Each number is 128 + 24 x the weight over its row's rms, rounded and kept within 0 to 255. Layers, rows and columns count from 0. Numbers have three digits each. The size before them is the row's rms in percent of the matrix's.

# layer 7 MLP down (transposed), 1024x256, rms 0.0762, rows 463-534, columns 0-63
102:082180135133115146149091095115107086133122117151162146124151086136147141163138092137110104129148137139157121100155131143122148140128128144115123094133129137132204139088088102144094161108182113
102:110109113161155112142144120114149135092089137119126115134124142095133106132103114060083131149129138156161069133158143128136107109133141111109154145141080179147154145180164090119112120114076100
104:120087083119139120080112149129112127141113111131179158117112180127142110141125166079168121101153133108101104122126118155121149144141139112131124113083111122119149099106169148115134102091114147
105:123092121148157166124201111154149137142149130125094117157101113133153127083122112116112145120093160157172128174117106129144153139130131154108139118092118140109127139130121133097097177126109105
108:150120175125124128138158121099131136145180103133136167114120098136112146147126108116098086082137166154093095134120140106133126090117129135135147121084121108148133111126089134141174183104149085
106:143150140119126069105135117087099133093122116156172120158120142137114124146130136128149130133132139145108121116141147101163172131127120198076097146096127106133118128131094159099121140119111107
098:142191132134092081157119141106073133137136095101115120121159146137125147098095116113136098089131128117136153132107103158148076168099124119153109139117127109139150112140144129142164150144125130
100:133133159104107152104104099142146112141124168118167139136118124074107107158115130143110077056109119181137107127122116100124143088148128128148204120090142112127125155148123125118080114163087101
097:079107094131130120170076142114139113148132133143114079098149116163133139106117158149146123128122088105098106139121149098137144153126125166147158134137171175155126142107156138145085127112142121
105:135131166136152121102107152123136122142111150126119137152098141087149154081140141126111133115037079133145158118088159134140125134158116153126129143155156070123126107118143116138137158149155122
106:120144069135137147106126111106124130158073084197121159172110108140124135104099112115158151138096151115168142126133108150097128136142087153120117186136183163129088152088109136141094136154122178
113:150094096153140102173079127135101123098143120138157138127154125141143109104100154135144152141105104113137154165099134171148107128117166132120116148157109073150079140169193116133172112135143154
093:092127186113118130113129133176125116093135143078122101123138093141114180135131124101142107132106096120153113136117115141138137090127107128207161135142158090179097159122109150135113133109084131
102:131133146118147130104151127145128101154115170079150138126148094141087136101138135143145111149119132092131120148144111129153114157119116109140138130109128136127145100102089101105113121118131134
099:108131131088109120170072128142123117142156090108137130125163138133137108118163116150126140152087111137121139130123130153141124113135140117107128113147136145088122137123130166146202146128165128
103:103095136149134169120199140144134113111119130109126125097122101115121125125068104133150131121121111126089123103158156098078133118129145133137128145143117114204110153143147146186109130137120139
100:122109126142099145142170169119105125166148165121166145140157130090106158096127122120128101131107178105153126125165097177135093063125107136138147145160098146113151094119150146190127126164136122
108:168140136148107076135092149160110162144128118132111144155125113100164150133147088170120141100148124140132154108115135125105145137097103162159126156136183128179150150098171157128111095183154062
101:145106143179150135156141126120120118138142116122128077100081147142131122186159079121123136107124132125137148125101099117115116115139130151143130121130108115135169130131134099115131141133084111
107:119138106134153135120124134134111142079105122167123185119126112133142133151147109145131126114138147139120119141095111150131134134105125125151137116171112094120157163193104109157133142169087117
097:163144146116142110130144143145116144126145151201124144159120147073175126142130123094135105103111135124106126106157073141103146129146121119151118111130146168128101108126131112092110133123079108
103:120122152115152111130160140142130159077132144115101142126123112155122139138143151140153143110115098127152097119149167141136128142105205115097116096140154128146146124100133135166138113144115108
091:124125113148150143112130141094142135153176149099141094140149097150144136121130176098120148114089132114149132100112111117115113105142155108134148135111126128151083142111156118116132185111156102
099:117112123125118098111136116109129132123149130162142160148126155123135134124113124121089147162128126129162119120092066107115109130107118135108164099130096101171097111145177113140092126113117126
096:169114145131137135103111125095115122125136113111148112100132106117102127126116138091120093163112129131131166103164118117131135113111132132139137157143122155139087163107159157158133072088119129
106:172128127158101083098136103135166160119070120125082145139133136145134156120145126119139148137113120154131089108117136117095135124105132130119099096126165128149117110120138120145102154141141153
099:090129086114165120168149128107129139126131150110122109140137123126107098110125155113115131117161125093105145119101087170108116109148161131100088085151123106125105128121156099112091101145113114
099:116111119084187146141122119088135128071167121140132104105172144136142099162137146109112158126115073216130121152120111163103109135132158175121122146144101070189128139076135130120150142118152127
102:131129154071082131153111147135131140180105138112087155134106133145148133095134165146082129124109122172138117127152131141144142134116131204105129082131134151124150082169148122118121118089096144
102:110109159136090138168129139172075137124145118101141126125143111103129154154105099104111137179105113143083118123120166120156090089142163138155125140204139133149192161151084123146125138077125112
093:120132115091172125118090099133114137130133109117115103129102114175102116143147125159128126116162123158126089166168174153109116131134114108176115112145121120107111119129136149141135139151142150
098:127150117143116163129123087109094125117092108066155122091107114119108123133128143167143142131119135097125158111140143146162122132144189145119108123168104130154078170120083134072141114144090162
102:154137136134170120141157142072086130109099132064141102183109151173109084127102135100129163103137153153115070137066093122138156129082131123073111189137135154111117123118133123087143123137173125
100:163151131101125095113154139128110131161128102152082142133136174138158118149196152132139152140076145118133132091151133105153156123120105118141131120167120156115127152126105146065114087097128142
100:110113108098132063152130111104116105049115153109146146115106138144137106158108105133140123123157071137146107120145153131135170136077124132142130164123119164140141122106103090150123137103132111
104:078147124128124106105180089114119101097107123125132092120105123114107147091171148126143120128162149083157078121125158150150122130143187131101173096142115133107109137157105147150161160127137152
103:122107151143156122160153167140103129112120164111121126150076145089132144122160094175114152088165114090136114132143135150126138143137194115102115168141096157168168110148141107132119127133151106
100:133127176166119138102136152160131117144132092151194135145131126141108118113149105179146125089122088134126141088082145143161104152146138131117132133131134155127146130116149139096148124132087106
103:072140107162120144136067132132107129114121148084100174086153137128129122116132151127140154112130170173117135154129138132132127110142117132122118099142134142127152137122154134173160096134134096
109:131140122147153154139109143114130168145159132140091135111128114126170128159174162132135141129100117157137097151156142187158103115093116179122128147138157151147141148138125150208117104092123137
099:115127209096131117100103170156176115101147130080107125101128145104148120087097138118129104128121162112142130158108128101149113117116103110149106117129111147161119123174117140167152094100113141
096:114126148147134134129162096107103113148104113138124148119144155111113133110099117104097063157093114153145119112129150160124151145081135099134132122117115144112089115100152114097083128135143140
100:154121096158116137137082117130114144122155139093102127069153159161112149124161138118095126177136128091173140148083154097148124129135125140139158121126149123115116109141148166093103169125110121
095:098089083130126121139123148118127133117162129077111107121129108146157115166067155127135162102116147140099104112144146122116117139110104100130135094121138136123091158097119128137141161093130142
094:117115147159145142138112133146138134098118135113117098133095112121124145110129147134077172090134132111103126178142171112127110126127134173112116064155126117136119112150131075096131168101110109
093:110142172124143149137152119130112138145132161174142090192108163110096103174121179146185117118124140113151127125111149099161159149124120093173145126110146157118139144136106158107130155167154136
098:125144113105136096101142128121107139111146111109092101163144128120145107120141141145135161134139140126145136158150111117140087116149122127128127128136126104134116071150080123141126154116139159
101:085135109143091125134135128092125108154114152126107138133114127118158119139149114171147143105135150129138111151157149152136119130083103117126152140123113131095145155123088142141188107175149129
103:134092150180122105130075148138098166127141100109135153144124116160102141117118113151114118143117092142120126175114145073128120127157147084114154147120128090085125168142121129159116171136119155
096:138127111116100134110183136106111108121117133114110168134118109134072114099133131146158113141141099168078146093156092105162158111135151092169138140155107172141163146145107174140138143139145162
104:175117166126116151106158123115092108091147145109106110144157110102155165126123146102132110129106132120148128140162113200131099149135146082177106100089123080147157115124105108104121110134136060
104:107097100133129133176146140149130091082105104130148076120097154081122126133125172094145150119127156121118171096130116140123153092136135151128115156115157119147122130179124080117147133119130119
096:117116097101140163130110151118137138113122092150131111104139132137166116075178130132087117124105107109127111143107110149133121130155146074159144085163108126064123149134110152136140150134139113
096:118135132147138144131139134116154125112176104220139116142116151146114135161122121111171099130074137137156090110103120119112165103107150116102131115143107127123090112085090135127122106101165162
100:085158150136151121093146107127145178173139122166105073149144085154159157117127149115130135107116103140120124129095095194145111119107121131117082130136121100128087147119131143061122113123136148
099:146153091144179124132111137134154153145126157095123120104097122085116139107125154118150158117093114095154156115107113101130108119128127131095153149128167167152152119136159131138127115141162145
105:137108137131155143157098122140148159122138104158113133069116169106152143152049130085116141140139100149115119136125130145143144139094134144095149083103151087103143156122094115123130120123126135
101:135129106146128125119129129095120104108138158124135142110132136139084116123100182132152101198112141095162176164142131076111175114110111118135113142146113130119106159136124128149153166137152122
098:127126128136116109105154111154148139141114127131178106117105149146135145095115132095075147121115135105109097112164129135153128147111075176079109113149168102083153121119140132136123147103080129
101:156100132091120132155112178146138125143132130154143125141137130107128160109143148089165133138102117138146124119141160146062137137161104149146137086136116115123114128151139127147137089135114121
106:158178069098180130105163168142147151115129083111158116120181071124127103157109143097125152118165131139106167141124159109120110119163090094156085106180156092164146115094155112094093129128118087
105:103143153119104133083131120103121133114136160163130115153104150130142159122082128146116147099156119151121107100160156121158107126146119102138125135130143171143150138139104122155128121072130131
097:148086103120157109117087164100073105135166130148139112141119125124133125100151130122117122087131099150116121145128115172122108124104142149117149139186086112121133170157155156101096158074104170
103:114140110134159118113131138161186120093100110168144109144065115175121079120158060121111127134140108132137142116168125163155118126148172115124132116111127122121170135136139069112140123157085054
101:065118120138091129140149123137085151179158130149141104110124144107121106106144138129153136077104110120140156154121141126137136135096128144150156108126152142138116107144099125114121105122137116
095:140118133150148124114125119127147101156145099087175146137089146134130136088124146122129148152103149114128057127099119123104119135158174159122141110136108116132134104108133125116149127119150112
096:096112113101088120117130134160087114137101136161134144162109140086110110134104114177139137113125107109091173145099127148136140144142116113134138105159122078131122146136162099102138114084148130
097:090162094135105109113116131142202174127086143126100118131147124144086184141137081107095079096165144168144084166162129122117123166140126149143126122154154116138074120134113084144099096134130073
091:106117158143109157131127137153164118137113140088141117107169149094090111133140166152147117167135121085145129121118145124136102117133131121137137108150124138062113135142095110134139144130160095
099:109099114145128131153190106157122134076135121128145140177132154100101073108092105163115123114108136107145168127126108107121091133121173176127127102105132130153148109123134142095140098121081148
100:103157099118141134139093098160155127108117168096094174140119146107118192097126118135104128100085113114080128097112093125149137075166141128145088131118120123198118139114150124143135126133143132
096:191074140107095152116107135139122130125122117106189128096148124129138138146149133173090143128136153098133122095109080112136167130137140139127106097161122145109101117152162159197174133110068087
# layer 7 MLP gate, 1024x256, rms 0.0832, rows 464-534, columns 0-63
101:144127138116114120124128092132137150133101136142137093124146128085155114127149128139106135144125107100095084109122109113112149112121165123143131157126140125114116085137134099166177133120142083
099:142155162143136113127138134150143115175111161076108144119124112100120109110132102205108153126127107102128137120086118119154129072106110159108120147135086134143119113136111143094107127136117140
102:104085122120158122136077125128080158146118128144092132167145113107087122060145163109126143109174133100120135144092145124125150134153130116124135162176132096158115083160173120116108171109120137
105:158165122155196116111109124089156151133126128121146145125166168126121101097080166152153153104154096083074170106149087114129144127139174146143105172116124162132139121126133126123157150170085156
105:167118165098128089161131137148114141169077110076113149142136113092127151149138138168132166084167153150169138140132104092115112187107136076132134140124129136117125133160130133149107108117098157
099:083155127117122101143101112128121136130093127115126166177149144109108133117142103155112135127153106086138128121168153101110121109129118197142133117121119160145135113114120113140164141167112159
102:123127148130138107145120102105132100135161125120116093115141136165128109127154178103152163128136136115133127115131104109136142142151126145142132099136125119135154099120121145130119164160137114
099:066131100109134093122132119135123144157134173106109159145145112127130121088109127121142145111140131120098106140144103147123076071130159101081095176090143153129138155113156085130131152113128089
106:120086134143159114138184150140112123148157186130154113117119142119139152174144153146143142078144099121147089129134161129158144117132155135121095130128156137107092121144123140111069120145140131
105:130134091126104127131074109167112143179132156129185145142112108138132122115132144131131093131141180153163092147075144115108094092133117138136126102137131114117134169152104112143164116117070127
113:136113140161150118113129113151136120178106179125109136120125164116096124118105123141139146127162119108131159114192139090129145126131149102128124122112107152131088123162127111089104120116115099
091:112096126130139135101094114131122136138154149128152111182098102096106107165116133108086127144154133118148117107131134122120104079139129099159122105124126104115099084095123100101096142104120098
102:101116151137111155187101124169109136148110122116147133145155113139133110147125129097146192129129112124127076152096095061181135138116111087130120144161152138161105127099126136107105117074124133
104:142148117082081131135109122155132134159114103110174127124163113103149137111130179135116151146128117112110112141109107145096112187103112140112123118148129136128141117101127138154155108150141123
103:077097149092152151109140150112131104121135143120108112116164108113149120116106135141107145120128100163101141107109101127144130112140153089140142129141145124108146089113138099173131146148173116
099:105099110140101174125086132113131114148154134157099140164152135108093117164141158138141185119178106174144120102137148096174087098147112138168097150121137092163118109165103147135125131143142116
111:126112150096118159129109089143111133137151149041132112144099144078115106152149111130126166113094154117107126142186103104149132123144156132123151118107111138147135124166146112142098093134127135
100:097156098088171075149092112131135133102110153131115149122180149121104135145122110167130159109087151147137116113166124136102108119079090053114117119163124127137158133130145135119127152136103159
107:127108131152100073101136107159123119123144122118114151167152129121133149152116079153131133108170107117123075160099136125109142142070116113126145080106118120120146123142119146152104113110177142
092:086138077144138116117156131119176173176139117130134155138124122124169156148097150145079128147105112136093098147147072126100138117125154104101119136129099134113145130139148140141072159128117143
099:131130139148167133117169151157134145161092104121125152107115136147139152129133130128134121109132149127140138099111131122119140131100170091104127162096109144154174115120127142152115119149161198
091:153102127090166098104132119109098106114133121137094173084138146094125157136143099117146098147146140168121113092153124153118116109138134130149136125123098165156170126144141146149121109182132135
103:150130137100109126109104099120108103135116168116124124126123105157141126163059164128136152162134146090164133130131127129118159151173132125146143133119154127115074168112160178110143155139181083
105:122127171127138126150132101169124150157109158128098114092139154133139159120105120130113102111144141081155141171115128139086150117091141127130133152148143063164160093123118143127137159120119158
103:150159136126083125143121164116085165125154132124096132130149138109112090096113145128098177144130109130111130171125149111136118165098112084137104152086129115110141108116117156135094156112119140
096:113130099066127120134122137137104120128124146136111120108089148158142117111163150105124195120111114123089161141093104113156080135130182116158110169129162060150100161113176121127120150134125128
096:187094120122128143124122100111078114128123109095160132099152109094107118112092123141150157113125117126117154141159160117134112147142142144126120131129135131075106148144180119148114132138114149
097:158103123117092134079135135144167156097086130125112113118129090123127116191146129101141126130160126126135128104143104107118145160154113146148083122124096087155130143066078090149122158116096121
105:119089160163089144125099102099134143122135090122138117082147134104127110116107161189086128105105124096118133107123075118136135151115124136118147137100116133131135141125178139140086144128117103
102:109124141124133136115121131075138141160167119123139138117128134102106095126119129135143156122114148096112114097102119103115104113107134121176143143155107125131103120136169102108145115166113130
097:123158148138093130131136111171117147103137136138103129128130144154127138121114162120109150152125173133104087108149100124163121148148145138125144101102097141144134129102122103134153127154128107
102:107118077103127140107146125154122172171115132166128131137133124122140178131130119123151148130129130121131092095126158069139143106102138136120127116159126163173110116130131126184094128101123188
100:134094146103158119107114129105178150148133140095108110142191140178148151119151175157144130187150105179120121104131141148113115103097133084160164126153125119137094096071104131152067125080142135
097:138143073156073100108121121148127165126146102093147155063136107142136159125145116111117138109134131111158138141133118130134121099096139134133153111107103162182161128131142114207133160090120131
103:151149102087100125142152118172140141131133113103142136106135151155176151111068106096187173140152169110089156139152115094185115128109123149101132110122106125162100154148163109144133106131070167
104:082120117134148125108135119119119146151158155110113132108138135132069114112109144131153121122125118104154094127192111136175139116110119130140137139172110132090137064104109129112126105079092132
105:120148096146074145122102134172139136141152094085105116097095123202134150101126163128119174130135195147148099121144148080115106097106108109180123129131131095149178109136130127141094161121160121
099:130138108111140069140153128139125150127105123108101150108150119135103111162135161123148164085108145131146147116118124107123092146142176139157154117096115110172126115135166164122143128161142100
115:141075106145140174150064145131132121175077094093110140130130087150095118171138118156119143060134114129157093160157142104123087148109144125158122158158149122127076134132104071131105122102160133
099:165095099166123171111139133107157155187120162125088115120085103149133088143107143139093142094178138135117110157100127122151074131096120159129121202081161152183090164083139119149121124151154153
099:106084133108153124099130131149150151163095162125079138082089085132135085113109126151141097138139154118117111088146102136153112096134129096173121096138116140104093118144134158109083155119084147
094:111172140149158164124140095144144091120095102133103115135165116113106153169114119139080120130120125147128108101138127164143119135131072055134118140137086130144114118075162123122126151136104160
098:079121110108160135160087109148106114128162120144123123126110119155127153107096161157101179120174122102115114115129135102122136134088112085110117138121157112138126164108111100146117169111133132
094:131101113097107158133135160124143150121131136093125145165101163124126154105124107105119120145111120141106142110167113125186125123133132129157141118182137146107138111108131115147110114131117119
090:107170095096130099129093144124117172119167120139104116112129101186155154094119180147092120107140098135121118132138143087126113152097112086110129114133178160160104105143112135161115155181121160
097:137134120101074117187120141151136138136160105110125076084160118116137139174120157177107172137136168122114096124084128087102111151109102155102117147107118096124145100099148109175131115101152131
101:137174121111120120115132126138149100116127112157115108137113082119106105126110131099087140143105148095156081141118167084123079141102117113137113123111198122131127096125164066113091165089092141
098:102130169113117134175156155162157145158118141120123142097148116153143156102159134126113099133100157111164133113099140123144122121115156145105120164128126133113134151101120131122116130105115127
098:100117139133178168123115099167158148120159176114115095119135128154106179142127127147152087131140107177180097126118144126151103090095144115127125119131155146128101168157116107148145173095127119
103:108179138131120123113096101142123129134113167144125130142131136165105145149153118146170123135136137104124116165134191133107144100133125145134131082125161104141075146169157122122080107127105109
109:101153115132102144091118150158153148125123143108130128148125082109123143121123119110150140141121164103145148149150113144090110109095113099162161174141118114150150109114144064137139139084158104
096:139097116123142121176109134137130152156161137133121113090094105133147168118130115129113141136158103107137167141106158113131118129174130105122152101120126117178099116129116114146121156147139107
100:182063104139126137090125087137138158129139118134128165157139112178137125162135145137130133113190111111113082108135143109114120115158160168132111110108122119095131111102135165137127131116129136
097:085132145130145131115100147118163113089127155100130130093156122127099158153136110160156108089150097116125108143119129096160120110117084128121093107130097089160120120105118145112084131119125127
097:131091146155124156153110189169190185125118087076128123132154092149138138134105134124118146151163116106129138144124115086123107139097137137159135110125152135133152121139112102141096145085103144
112:087136091114129115132102128131101113159143154114134174179127168129171104123128132127174165116144119109152117127134119138117135133140149145135150157169164143135118135131133145184119141132129104
101:148097106125116130124161137132114139148113127116106123170101127100117158138121128144147133123127131121098162059149091082082150127134145130114080193098130159150126134140163117119150158152118119
098:133102120152119147123131131145130140172123163121148118120110143090155089122118173158088134151152080082094103128125124109159116133171150157174089128105184128099141151136142148128149160101162133
100:137150130150155156143111122133158142140105144100129107129121132163125110130105139160136142141158139122082168132137120171093105097146180088154119113114121112153157141132100140140099137137130131
109:136111077087106125120100138097102187095147095101145124127160158156126143157128136138083141081147129117127112124141123126166123117084110104167125138144139152084157146122110140182115176094103141
104:144110154169141123128117167127138150159112137122095080091085099134151157136104144144130147103149119140163152069105119110150141102168148103125131129120195132190110139125144081116119113109104151
099:108115100176099177157154147115152129155141104112134143160124128155144109113157127094105101134174135127110103124094121117150126131108144146081091120171153150139106173133160152161106120119139128
105:102126139116124149118087119119103127123144138106113126184164135133124132099172179175116103137139156167155146102101126082173159133113098066114131150129066124174110149170178148117093177089171126
099:134119106144095131117125112101100119111121166134152100130101148159124119154152123128115121163152159140142146116106150109117122120095159110157133085140121102156122194169129179136145132086143130
101:159102137152143141162110119108132136162149094092097098140105096114156147159112131123064172131151146106123119131120118088155128154194149130100156107113090140135143130115124093126119158099165106
095:116146141114107138122116118126170105181136106087124111134081112137105111144114124145079096103139127146141112111116102172134116149156135132139138135104136100142100133130127122128114141106142123
095:142144149117096153120138156130129123129165101101098160118151096165102134114115109147103110096123089113126168177134120087099121130095131150204110135121139111142128133137123122157111120104114140
099:132135126126090147119091074141173119111108157104119133132152130101119124135089179153126163157152139102116119147122072128142117144136116102132116099155151140143125158099148129115132103162132129
098:148145125136071121156147132167142156151144136128154119129087156152095129090106156116141117142163177126132111114173114106124135129109155115143108114156133159148141155148110185169070132086129145
103:112162120138094112136107115148145151141087141088138101115077106158080156144125132126131126161166159104150128127110133144124154185145127146113103090148119117114123177138137135167115148128135136
097:127114107103122117139143154121134139138116137100119116095125145106134153091125105115104183143113121071094127085114103112102131149114102148087119165135120122092136131142112144112107122108157124
# layer 7 MLP up, 1024x256, rms 0.0781, rows 464-534, columns 0-63
099:098107166105104102130112122134136153135093106113124163166123141109142145111112165133131121073136123121176122115115138143137096170125173156164154111132112117126138127106111090105119161178128119
100:121149123168106092095148137123124146122153135139091110147154177153154106180159145129112155153101126096154141101119117107126128116117110103115118130084118089138159130138103102141089145082151147
103:134112156135127122133120123122122130117135098113158155138089168138105103095129115113104137174140116113167183106122112141109128157121090130130159157121077166136128167135115112117124120120088159
106:149104132125094126118130151071128084115138142137128126104115126155146134126144115139089125138115101116150102071112105093146128135135134117155160178137123128113140145095140110129096102106091121
106:117151163068113111120169109146073140097137157135157164126148125100099146159099128127148152121110114130086142074107153126159141169122128153092119163131129171136154134148154137108132125130127121
098:141104076135115146146125162116155136080138117124161103096167134129091160138142135112123149118147112154117129127115079134176107130135124076125111126125113108118130104130094151153110150105087102
099:137134122102117155125158110116144143100105070149143149134128081167120119147128152144109111143145140115117063107121118123164122112095112101106123076131120134133112125156132123102140193108123108
098:122081169115086125139147167120113119130155126114154156114159090121146135127115148161111107118143122155137144180106122131155123148170142124144161112188138102086134155166102168142146077118102131
103:094129104127074181129154102147146117100111139098131158072107090135061151162133148150113147132145088152137108110132124144166107131118121127120113125125131136120140152120165132109133123122124175
106:126135119110137140114124131087108097170153162120117106092138159137164076130130147105132132135107121150134117113099148120101121103159137134158139110116162116132170121152160113146119169184123081
110:111137097132129106156115143136178120106105104143149109133123132131141068153111156188143127188138118119107129106130120154113129093100141114157184134109097119098124110110075121104143156120146121
093:124144112152119142119144141119113150126100124137094154155121134163143177119116137105113105106153138109123142120110171169162134089129106158137153170119138146104115155103120137152131140108127133
101:100105141113102099121136102160176127150150161105136121146121107133153165140158117132139116158093153122150118138079115135137106125100141169156148150170111119132123118131139116078139117135128120
105:107114146152110149107135089111103112122157131090133123114120158151086123130130119133112088107147097153093088130186151100146162121132175118135145139140138093113126149125118110135141138124135169
102:117079127129144117132105139080124119070160111158101158126134131131109163093099142153110158153086069074132156069181074176155179135142129150134154129110132117147119107118140106124135125136159134
101:148096133120099144139100115152162121106166133131138117167150166108141140154118091157112127113098126140106176148126139086119153125145161136087134141166150122121170166088133108163132141177094117
113:117100130147162149131136153098123125124133134213097119142131111120130107106160137154196178121158130126099146140147132178119140113104132154132108153130153149096134121147130170130097123129157159
103:118157116147118122149098134129103128158134140098176106120104154110128133116099173197101149132151114192104166121090152124142149095124144152126119078087115147141120140108157129165135112115123097
103:122130090126167134096132153155171131110099167086109151104087119142143075141105132150129149156165148118139113151199143121131138122123122127096087142106138102161101163165132119126091140090148145
095:106133123122139095093172136157146146166149118178146160164135109123162122129142157124104112121090108141097130147130098165101113141121149105145098131126111142073152099161135123126110121131120125
102:120129124079139151155081145101128110104130130094151126131134142113136113111177107174195165141118143126122101141158195115150121063087087116142122153142126159121124100163135148101143116125112128
098:112166151083110172149122131152115103135104122126109170138135153102101134126129136151120107135120130106134129156092107101103155148100160132102141137168130139113133109135128125133148091092126147
104:161150125055117129128147150121127108102160149129134125193164135101165110116095123104117121095151147156171153106111144126164127148134113134146170124130159117203158125126165158088134067121124116
104:147114115135133105109158132109130138145145144161119096105128155124161144108127153120137116103143123157128128129128085127119149110131160162116098142136159104103132084105097132116155208140118119
104:143132113119145133130143158153160138128129151093120124151125127123092071146143139112151173135143119147112120121120177131090145134140103115143126115145133064121092173131140113108154162075138113
098:125122134095097149096139115146146139129146102142101109139128111162124118109151148132097113139152098097122122095155117164147128184156095115104093142118134126115103124152136094139118113141098138
097:132150123106128132094141139089106124132090163119144119148134146130101134149130147173116119121114165103102168080093143146120182099100134125176144155083134142133130144139090130121187151115161153
104:073124144086124105162146131097114126113122135131109175156100136110138120074155115141127103142106158169135162153142099120149110119093106157168146148139137118167130140144150128162106097138121130
104:118163126175089111143136169209149117107125107123102133096150198115143146097155094117142139132174122146134146113142103118128080129146184149149128114165132104169170101134105107119122087176104141
101:097160109113110103136124139140081125118096166139118099117141144123149171122102104134106090106136134088133126096149163179151158162114138132131141125104126124139146085135085116113105113108130096
097:148169177149042185151135141125140136152125150091172099113110146080105104140108126138077151129141105107086089131132112131128115109088130122141143124125117101092180143109137149098135124132107128
100:158131109134137102125106076118130146169150104110133152081150129105146145113135120153172125103157105118108136122101071162152145158125086148104124155157126101150148112129127095141149112120074108
100:144170113117104146140113128138123123124138114089091119145103117130101164132141102103161113157110142149135135136123117149126115098116158105169108109107125128089146127143100142141126117098079075
096:101104089145135123186118108075110110099129138140140171125125104138151159082149109148149110152162153141145127101128147142162141119130155105092085114105127133197091129125143186110109108104138119
104:140112140135083129166152103093068130142161132113157151124140134127107145142097151160123147123138139087125104132146149146115135116121113155127125120149119146143145163114151102143140161131138155
103:144116181155165148154094148134082115122143117136145148151140088130138086156147164130119125125150154130143161128130096124131117128194167108104157120124150132127098140168152123182152139161130114
098:109136126111113137095128138113094110119106139135150145091139121152084124124147144064155197133133131139155086089087138170122124086138099131164138147116127119149112096134091096118120133123116094
102:072122155149129154135139158094130097126108157126163132101127106133105121079128163083156137137136125169113120141091155107116147128067149119099103102153173119111159107108118118168142134092098114
109:150089111121163120134104119096109145127175131105117130135153167141116115140158113145154125149140131113140117089108122197128145099115077149161125124112088132137112133134170135153126112131180121
100:132157111104131117132123147136148097071114111132124105114119122093129171164137100123154162158161142134102148190178137109149137154103129117116137070157089136127168133117128171139112078124117120
097:108107099140147098121139120106131131158140152128078177115133109107144109109102093181163109120106144099106087122126093146133088146083065122124087111136161146137073133107135134088113138135128109
099:150126093136147185101100125150100128115138111138140154148092098096128109128139108100155128080148107098116100087157106140081157140097131135070132151132149131160125093126120110117156110124138117
102:175078139153122143093159139083167175136111152051125158126152091104109111171106120134119110123093117146166126107107103126143116105167147155125154094119096129099116099137138152121121097133154112
095:106159122139133130111081095133105126133110161133108081064138131143151134147118125124176121083166170094129132143122171157145125159119130120132117135108135126099167103159157091124126092136097100
090:136120122128127106164096111115123147144140129116150100147130088107136146106119119148172159104105113134154110112106129167103155170147129119131148123166114143120096120129109144118143074158117109
096:093155126114083170129131093134112101081141142165089076137098101157150095143077124139139131157108078113127081166128173131144130145126096122141133157102120146117113144161142110116133133162128162
100:119182122146122140118122113073178133108144128146153085150112143125096162135129166153132127135114113117127100154096129120098141101113130106146139133104113139106161097136105138139166118144137157
099:163104118166083089085138098138131133129126139118109141093115093123133084140132153138140176143156154168100148123132101128109137089115102115188141093117077097110130106103145158193141140146118104
098:143105152118109124075172131171122146122138132085116107115108122171139114100123119109162102093128098181147141144166137099110104135082129120127152114113142090116109124156145160126111119087115154
103:115137107142127143115144127138130091135124118130109110108089085126154155097097140153135193152170099127116108099146064150137146101108108136111093073140083133114136138122146149110123132101159119
103:165092120120116134143114093158064119133112124141133117134133130113122130095130185085111150179140141104137140097136157131131138121151123151108143157108136124164102153108133117154096128101160104
096:109138114126124113106164093164108128138125119133136115140120102124095105100117090104138167104144139087168143143120129081141136131106119130164137147125149103115107121128161120105157154086130100
100:162114116128137115098154127126130151121157123155146141181119159171107113152118115124174113084152113144146093141091124105121131120195146153132110103114104139127129100099118145134139130121136160
100:126122146103116153111149122117153140108128091125171109141112162123147126118145106150130137119137102088092122138138127119134128135115145125117131161157105150141139135131135111162150139176141170
094:112183092097140093127150124093064126183124161109110146140073137107103140132115145148136148126102113125119093131175114123173136108120142117110145142152107119126122132158147131137117126157134114
101:096119088111106142118144091149141094115106142131116160086147126104143140083149129095136130111130105114171129157115109122125116101139120101117111119168156083121081190114125099137106112104168148
099:097143142125157189116120158117117106147117136123133142094154065125132117086080164161142110099128113143148132152111155150166113162126123174163100137143155115133164142126135140131150132135196115
100:081158138129127133113133087116137167116134106141114128134135115141075156111143126110139114111143210155149124137118142087085092109112078126128144127146126138135115133136162150089119125144097138
099:111110097090135167160144096154131119124097141140103126141182156125122122125131123160140111139126066144127104175139121145138111110132077079133148111143158126153133163113116136161138163109109143
106:122097149135099092126087152113111119124113130109100144086116138164113155104129106143135129126142114055108135113130097132102173163146148092143143111116102141141156136188128125167119109143153151
104:130115095129091137110132097132121123147134133141118128115117118098168148123174150145125115112110114121117143148144140093130100130149083155134127117125123131159112102137111202150067046135116156
098:116091096141153145149123139162124151166144117124129113153154163101154142135156149160169118129160147129123135138138147083138134160136148162143095109132142079128131146164104148169105176108089117
101:150121106112133125098144109141158142106110133113158154120112144146146101160069117134129078112139133124126125087151130128188139144105125086083140122159122134137154165117101105118133137148144125
100:139113112179129133116164138117106116139122155152186100169155127072132104146115120142110155159108084129065089143149111156154139149115131115144122134155089125098124161125098138062121113066125092
097:103179081115104114082140135109149137105081164140120122117174134141121108126103158115157125109127101123164106151137089127102138122097089085135115113171160084116110147143141151145104171130156107
094:119136119166116126134160111116124133126128122118126131144137135088125203135079092115140117098119114143074097099105126092146146121143126111113081141117125113115125147102147103110110094065103104
096:117132148126137125085106130126086119131169136123101109164140100143155091117136084134113097131111151132112141139132141065137120117087144138108144100099108131141103172125154134102115146071113143
097:121107133136116100091136140125125185148153129108140147112137088170124144114163099140134118094099087147082135130130139096126125141116106144142179171130116096097116099161077130119064150093133136
099:138179143099128109133109136109151134053128145151154081116171153102105137131122178118105122141173154124125143115117116128160121142107118133121079105125118133093133097121115129155149169124171164
099:115137128112108157132115136144147122114139126137118149153150144132140155128115112142080087135139125118121111108108144102131127097135110139149145136158102144109099107107137149150124119098191063
098:096137138112102110109145171171134137118139114141134100161140104151130119136131147127148128137148145130086094113125126141150094110114112138136110158165119131131141129127097127135140094157127162